config.yaml
n_head: 6
vocab_size: 8192
rope_base: 10000.0
rope_fraction: 1.0
qk_norm: true
attn_scale: 0.0884
tie_embeddings: false
parallel_block: false
decay_shape: "linear"
dataset: "wikipedia_en"
Each number is 128 + 24 x the weight over the matrix's rms, rounded and kept within 0 to 255. Layers, rows and columns count from 0. Numbers have three digits each.

# layer 3 MLP gate, 1536x768, rms 0.0471, rows 890-898, columns 0-255
114108130125169125157156109118181099121106119166135127179153096126178079140096110169121130129127135161090119138159135174117110146113119105115128137112122170102143128086121135138082129143129177120179112071116139144097120109157199165103143137108115160105160101137130145121124098141145152145123151157119136130134101127136100116123083158142122170112108118182153146167092153114122087152111091124125136160119157133141124116121101102114121101099135136104151104119096145164150100101145130138112118118123126128072116151142120126129141170148177123126138172080085148085114141150128105148142146119150132144132131147112100150142067106172137160156120107146110131105114139179090104131117139117133136134118149093111073116137114114138143120109126116164135112130139086165123075119131152
105132135123186151104112128127085081111151144137173160108089163142128075123143081113140126160130149142155147128147121114129128150108125186111144144140114089149126116151161103088145126130096097143096118139093128123106141090150093110103133138140109108137133111161101135117160128102091120134114139154133113116154120179140122153162148136136133099134151131168104113146152097088160115124170111118144175125115174108132161132151152143144145074118146136139124106098174157140135110154095118140105142190127152135123160168134132125159119051117105125114115117118162119124135082142118137136125122155123132117146141145118161081142157135105097118148151117127116122152104146126110111151155165111128097118126145118124155131133120113092121149148115128112148143142124095120111134104139104
101143122093096068105114147158130112132143169102145136127076140172143146123114141144129131113144061107124122144214154133137162155115146125137127100104110126173146151125135121149132172143130158106126133131120145127097138148166105128109146105111105137139160116148136139158104105163102141110108155154095135115108136129157080121127124094140092135114133124111146137162139078091101148140099137162046130145090132132114128125129135131144160119075165102128138108149148133097131156106099121173152122123098135144090091155139098172128109133141178143152117102168146149100147131112114137106160107091156145093103076098092159118099116142149092115097116121108149160150145126137151125091089115106139148191118120130150103159161114109160128132106111146124086053175154159081111114117122102
147080133144134163129128111159131118153158148137127111158139134126131091125104135097137160108159126170146117132150112106163125132154123146084126123124138133137180154110111159120138115078167152145097147114140163176167116093109129120126143143133180103092087159145138125117108117105074154131110144120169159138118099132124119164130072187141138146147110112169153119158129129126137135175128113134139141094151162153129167124141141146141136160133108131114149098100133140134132167109145137127169167153155082107115138084138151094111148133105094150082134134144146135113126105106116122145113128145144130138111140114175163148129105109081164122133133160162100179131096109108137154115164194130128140132133144137125113128103134121142130111134148107113070151165119108149147104136167101
102100099141084086174107111163141086112125151085135166116122134115123100127157182102138104101091098145138125152123108108119131099169104126109174133175171117166133105136129143095148145128076152115147142151155122122131144098136099103100147145105126134149109121130152141137156154104160092099090149148113107167115157131108166118126116123154115134097108086141172118124152120129128085164135128130135129111139145122163108144129136125189154092150092107125143122118147175104144162157160082139168154135131106115083143147111124109115108154110088166156147136142138133155103104130047182099173144154089109089136094093156097085144145110085128174122131129135131158140138109155094163128113175093175117120119076090121108156146149141123070134130129129128151148052137140150166159155138129
130110127128142126138130126140092089094144131116162158108136134126143139134097100113134138130154079141122126113122123104100109142126094112139116123146067106144113161161118122163130180171146130174098147122119133126123109162157109145150115121101135138097125119151123140119087147112141113104131151126159122157119143136153143118112076123097113172151135096118101126156152103150134110122165153142091121124130142084123088128133155121161102119177088102083132172109152103167084086095088103088163122142096096114139132114130131142136102079094146120120138106095177087151148120129097155149174140120162139103112159125114118148118151130129137126106150112122163138156108103159104157134128155139087122099124114158155140131115140127099120109103133076143123132154110140112091060130125104
135139148134112136092117108163117123127156105088153125110098119139159119159130122136109170132130057149116159138123136115114150122110130130093149122117121150101141130130157134125119116186118153143132105156108149100158078136131111108135139122144149099134131117122132144103149153167136105124152133123143090115100106144126126132092096112114140177128136130145145148144125132134142151141107148151085102125104092138122115126132169104185119137108123139135088137151165107148150117111115118147100119171160154136120131138106144130159146100139135090111133124135159163146159148137159100083145107138086110094075111078150121145139138080164113097144120137110163121136109158123114165107141129107114125165146130152137154132098107110086151104097116120091135145150119131129117098145162126
158197142154149135132109156144119126140130131132155149096085166088129140113097157149121132118143110106137187051158106154125135111119100133108133120168110129123120124121126146112098128089130071122053123136158116133144137129114081117140123116107102132100121139167147129136131103091147160105147142137138125124088161138128107098146109110108124132138146143129147144116126061167127153176099128115069098141146109144081112094144132125191160161142096121154143146165097128176152120119117161117159085140115148140085134138106139075131151163122109135174145114115107137151097130178149125114193104143123126149161088097141150085125132155116128173183126130139151152177150115163123129082117136080153116148099105115148097123155147136115144164149103124096129124115155099096125115069147141
145117175135167140159106121133132108168196126113168088148077116107158138149135126104130111116126102120099135168155086119125169166166150080126087071163135125104114146146104125168125118114135127138127100145123131112156099157119130168126135160144110156133117148116091103091129090121137143076149142138166133160071161141187117130123107140143136157120124104070138119140167116073128167101134124097108145163070173138093128102132130152110090137077176141132116154111148109116145109092153086165121122132094141093130146123108143117152131094107131137146119087102130127094121121147174092069111114129172101160140117061138133121110103095101107157117096136107132131172188092134133144122114094149112136181123126149131178087107138084183137112114152102128076124130193150173155094142114124
# layer 3 MLP up, 1536x768, rms 0.0479, rows 890-898, columns 0-255
154130171115125143138130166115130096137164117151142113101149115116152122107129097132125121138128127125092108113120100140145125141147106121140150127127134102151120125116114093139120134082114124142146143129096111093120151138149141169135132087100102115111120137096159086126113140135113159126110099101147126187158100110118058147099104127104109154095136163155132140116160132125131113095178142099161128115121157140135146114126121166116089126114107134081136136099167130138154115082115143122115177104094113180166136152141179099135129110167137151137124113147143115117138123147126121147137150145150153148144128161141119125091141152153088146132146073159140125146129131145149113129141133118097159118135137136113158113160097138148120154123109093121132140159095163133088097146119129
168101141118131126131130104133148164135127128139156119156153140114143124172167111133164137141125112123145148151126134135174088115121117058134162118167088155082111148100144126108135160131141195127128094112164124138134155112125133160167083128137106121121120100139129129153132149127121168120183119109155130129118117117131095110120115121138125112141152110142133138104089123146114144180120124126146116109121120147144132083122090097093158152144090105121129186116113107115116079141162140120095118138106129111111125111142118093136107118127116150117142089098117111144135169134131102096078140145102139131156108153153111121100153148146113125159126131161119105132136140141143113085109149138127113114136146198128168095117151127140101140166120125088150096158098124088077085132098150
128113117145109144112131104138132089146123133115128144089116116112132161113114156142130131120119199096112144143112075144125149152128123087136131119147139113109180147135095128093166130142131126151181124112147194143157144154136121103121110132152131139137117104129161110122165112169142135160162156153183128114158143129122097111129146127138172149141121097092156100151137109143117060139141086151145100139150139115129098134150141110107154158168127094109097125108126185135100105130138114138134124155103111126138116152145121118120102145126138107149101150129121169174124141112107117104116151150151083135113112189093111121107129115095118136149114171122151091118156111180117118132115150140105112162134127117102125187115104138115154085119152140097103096147107142149141085094107096
127121124106123132138147133080123131158143116124138115134124089144115121129084089119116130170113154111101117146119146155108153141094083149098131131116123097120111102148092133112102138093138143152134153131136124079180109125133173148103117147113133131098133171099161140144116125132139145151145110141127122139109161137141122129118135139119112110131116089139121096105089158157140130153130107118114111147106139121109168121151079148153153110132122143182132117087152155170112125134150133090181098124143130133165148132124120099138164183123134094146169145149155116125152092142149102135093123119073184088162143114108137085117112108104126158148101135090138091137135062118157104171103109105095102159127102132117094136147100102137124136141131175126106139158140132141097137119116143
126113146129126119132108105121135169101141115140095143100092167129118107142137142119088147138123125115167127134141090126127158096122150147145119133114144106155120150115159135124115176135098103122136109148117158107110134121132161146111124123082120146106096154134142104078186133149123148126141116120093144123137128148163134191153103134104094138151107154068117140125110094115133127129161119161105131159158132140151122111139150110132142158104100153180134153146123136114118143116116132109116139124120119162145142132109109152094171079125188147150145135120119130144129124126108127100101142150135110127100111093104154138146114123106145140119152131111125098168141115119114134157126124126100141113078099109142141129138107099099133109104129116122138120135154058159126160141110117
143129121085132160159133153155086147184112155164143122123172166113096137130127137143145136161165099170148128197133086133162160133127120103121124066126117109121146085118150107152178149134143135158156084121116129148151133157141142147137122146126125120136126158108149145129142132149121148125136146155121148141161157106147117154142102105158124116186162129130120160130133100113089136159126120155101137132119124158114148154092106131135155132098142098162118123142150062154129094149084130154129100107110143137102139127121138161100107134172141147155131096148161140090120114141103157128090125144116111089098132090071192150095122095082135131115100157154120102121126152149123063172120118132145094090091109163103134103140121093119144132102087084143148119143115124125131105121127123
094108138119092162164101102120137108146169131079120141150203131155075108152136116135182129129117148139142139118117125114150167165135118151078123092138103129180182130104118107142141099104124138134140117125143151132104148151125163100122130125137134133143133086120152103105141134145118111120151103174137168086144125144133170128122118094142149111143110132093128122152126121087168129127154120184117118112137139141177108124103159106124104155088153143164137111179097149099111132139123128085117130165125172140145158140123086114103100124140137154153097121116126157155155125106106113129086128108135152147161101168115112197110130151143157113123171122115132137113158152127143129136154141138130100144117104144139129142123134120131132128089157167155110146126159120124143171115129114
110139116118082115136151140083132145108172097102129101137122142118123126152159114124096133099131169100141146118122114098120131119125102141146108147157113118172128136112150074137098109110124120086167122090099120127093148117141133149116137098102157130147144111128099080153135152150108075114129089116080096112167133121126137132175122137125150111084119133114140100155138123128113124097133154111141137160137179132162086116099127132092164147101111139126154135137124166084120116184140110115109134149150142133124167107124078065109117141134149115131159146127138153106171140128111141106124143157162174087099149138120111136155139118141089123079111135120129169108105121121152114158106156124160116151123135114147135103153142109148101104090143155132130161105111098150153106186119133
124109114107158155126152169084132136132098111141116108115149121146105090134158096155152087107176148141145126131124160106079093118172104122146132130155143114133129141115078130140143095100221098150099147092069133121131164118156094132134126168102076118129102145141136129090076114085112137163141141132176127118110140107145125127110170133109153087139114150142085139133139150166095126103120056118135111160118091086086118136118137142077136119172091168149120130114122109168141102141129163122123131116152130144103087130180074094152115143130110100104124150073139083187148124101117111125137093117152118181175115118138136126185134154167148122099166109139118138143092128150109120088128093143114119095149142142121124145148156157141131101140109089131163166116150122134133083145129159
# layer 3 MLP down (transposed), 1536x768, rms 0.0399, rows 890-897, columns 0-255
122135172176081143111097108101129114171162150123096166139101122152140143159156109117116118113141128101137154097123114170130100175158157116115089145128114155137117121130112126138139121106109110166114129089109115124147133148156113130138116120162106141159126140100131095106108157082156121150094116125113136075125132143127146152153156114130189125085122142115159118106112088122129152144134133185139095084134148120114133083122141068142165133082124121143158152120079135125104102117127136116111099161147105138167139119106085145135112124154092164117158124131146144113145107107095135097110148088107154137140148114119150104116118143163133140162104182107120152128111136114132133105110102113160149154103110097113129128117086142144129166118132103123155134126124131132114110107180121
132125162147149141109092101089093132101108122140161072122183118127145131133139110122134089145066132149130144082110136115120114098178126154113143129149109124133088105140135098113128116159120088100120120162148122124126096086078141171119102136140111134124116137134087169109124144149116115130120105118112089095119158081172108140110154159160102111157121123156152109117142065131096097111083118139076114116126088132140135113117128151131149123055083156131148104138107163150075090115152130127083100127139093149116156113140171094145127117146113176164125179145157143098131115097106094126097133144152118140096146145148165109130138135156128115116136122113181123122148120083158151167125122167172100133069116126127092106172114184086126137123102165085120142127116126123136139157099093
086154119187105108120127091194143122140108134090125102162168117171108141126161178115194148135127103122139128084141114148168143127186152081147146154132158155148105129098132129105114047124102108147121211147173081136148121128074090142141099120163116182097086150149187149120164102157098103079131156107126111107118107111135149136136097076129126102140157139131087134118135102120130079122142120137119082089146118158160148135134148152145161116179107125110134130065138101111119107138101141130109108116156092134139133122155111143120128092113143085131128142100141104159116072159148100128116098144114128156120118144143131113126132123125132096126144148173089092101158125125106142164121136113133121143165136120190136119160184118133111108142127106171130074129146131152189161076128109
136127141123151141123139133164147163142166113155104103082134153109182098130121140097113142109130184080153120126143116164132137156151145137109105106087123128123127122143065163148124118140116158122157152122103118140159092124147151119118127131126124123151118136116180139119109136144157159158129084151138148090104123157155122112098138162144089149076149045102119108120115146100107146154114130114211147151127104150128152100162123152132129125129106145148125128103078141096141132143151130165145096151125160138182107145115156127136168149127152115116128137165141127096139098120142153120140125123129117167158169143133129142179140141093119161110106113122117110117094098096124109133139137155117153112131104130100120090112137075163135114107131131137127132175111109095145121132164125
147078151141140156139176091142154111114107097120144148157127173134111145145146149186113123117071183103107158088118104142158139157089124144124156116152113112096108147115184134092083110196118148103145146138153118125132133125149147149059123137136135137087100125107135121108134167135129121113148117161142137127129117155143144149143178144128158124168098155171107117101134120124156159152117141164182098161140123178136121110125123115129093129134114119114180113112132112151121178116103121084132111156100092130124128103132159082146087159102108173142114166136149171164134143112119084133099165126117125131107150121111105151082132121108124137159153139155127122174148129135127092113107159142119099130143101154170120099151171120149137109121174170104124079138148121152109113102125132
141121155121108164162114133153104132139150122101112152121109080092136167151110129196139125147145135147119121113172140196122125108139133110146156115093117155131110139161168164128128138145117157132137132151113104134077132139166099137114178126142121147134087130163128176080105113119112093157118143131128153119121167132117149143120113102145149159063121133151144115104120111134121156140112120102154112100078113148090104113120162115104114167104150137120082117121148119167102113142143118119139102125131157146141150068124094130136150091136133150100112131190138144091126101125106141143095124128136103124104168119088168119158135147152111127096102097098152111109164135153100119167120144140127141181134089174112111126196140130107094135149127126091145118139132158116109137127163086
123117112124149118093092111134128128138066131138149108123095124128123104127155120121125126150146089172105136141140127141123099076128140142152151135119143166128112096143096102131095097147139117100110126134092157124137143132117152114123125140151111120117098159162134149160113140127126151085103167103123098144145131139115163150124120110139113129111104133116164127152147166112156118119084110157126126124135167156153126103130117126147126123154115128166108104142132112122119109145122151129122121121129114145092177109069097166136138137079137088160140089170157107120147147141135124131116098114130119123134094095139130090156133078087132150104149142111121154146096153108139133132146112126145129122126162135134125114154104120134112109124141120137130123161124134097138099132152143
164136107121170105107148141145151143147171147136131116090118120096103158163140124127136098138082113121159143115157119140160136089100159123121111119101130099126141131160140112137123144127138113155171110154148130120121108119135126132122098177116103168143135136113090106143135146201123110096182138122116154102147127142143147114085141132103133123113118110123073136139100116128108122168131145112109070144132163145138163135166107165086097116146135129139128129088060141076109140110115137112090135114146127095147108124118117129121135165141123114109144142177147137120149114097146109192105166143130136072124134137134099144113124095114146153120177124187133114108104119157113134124113161145144131131104127156121100100148100125159130105122094140101129121118147061138127167114088117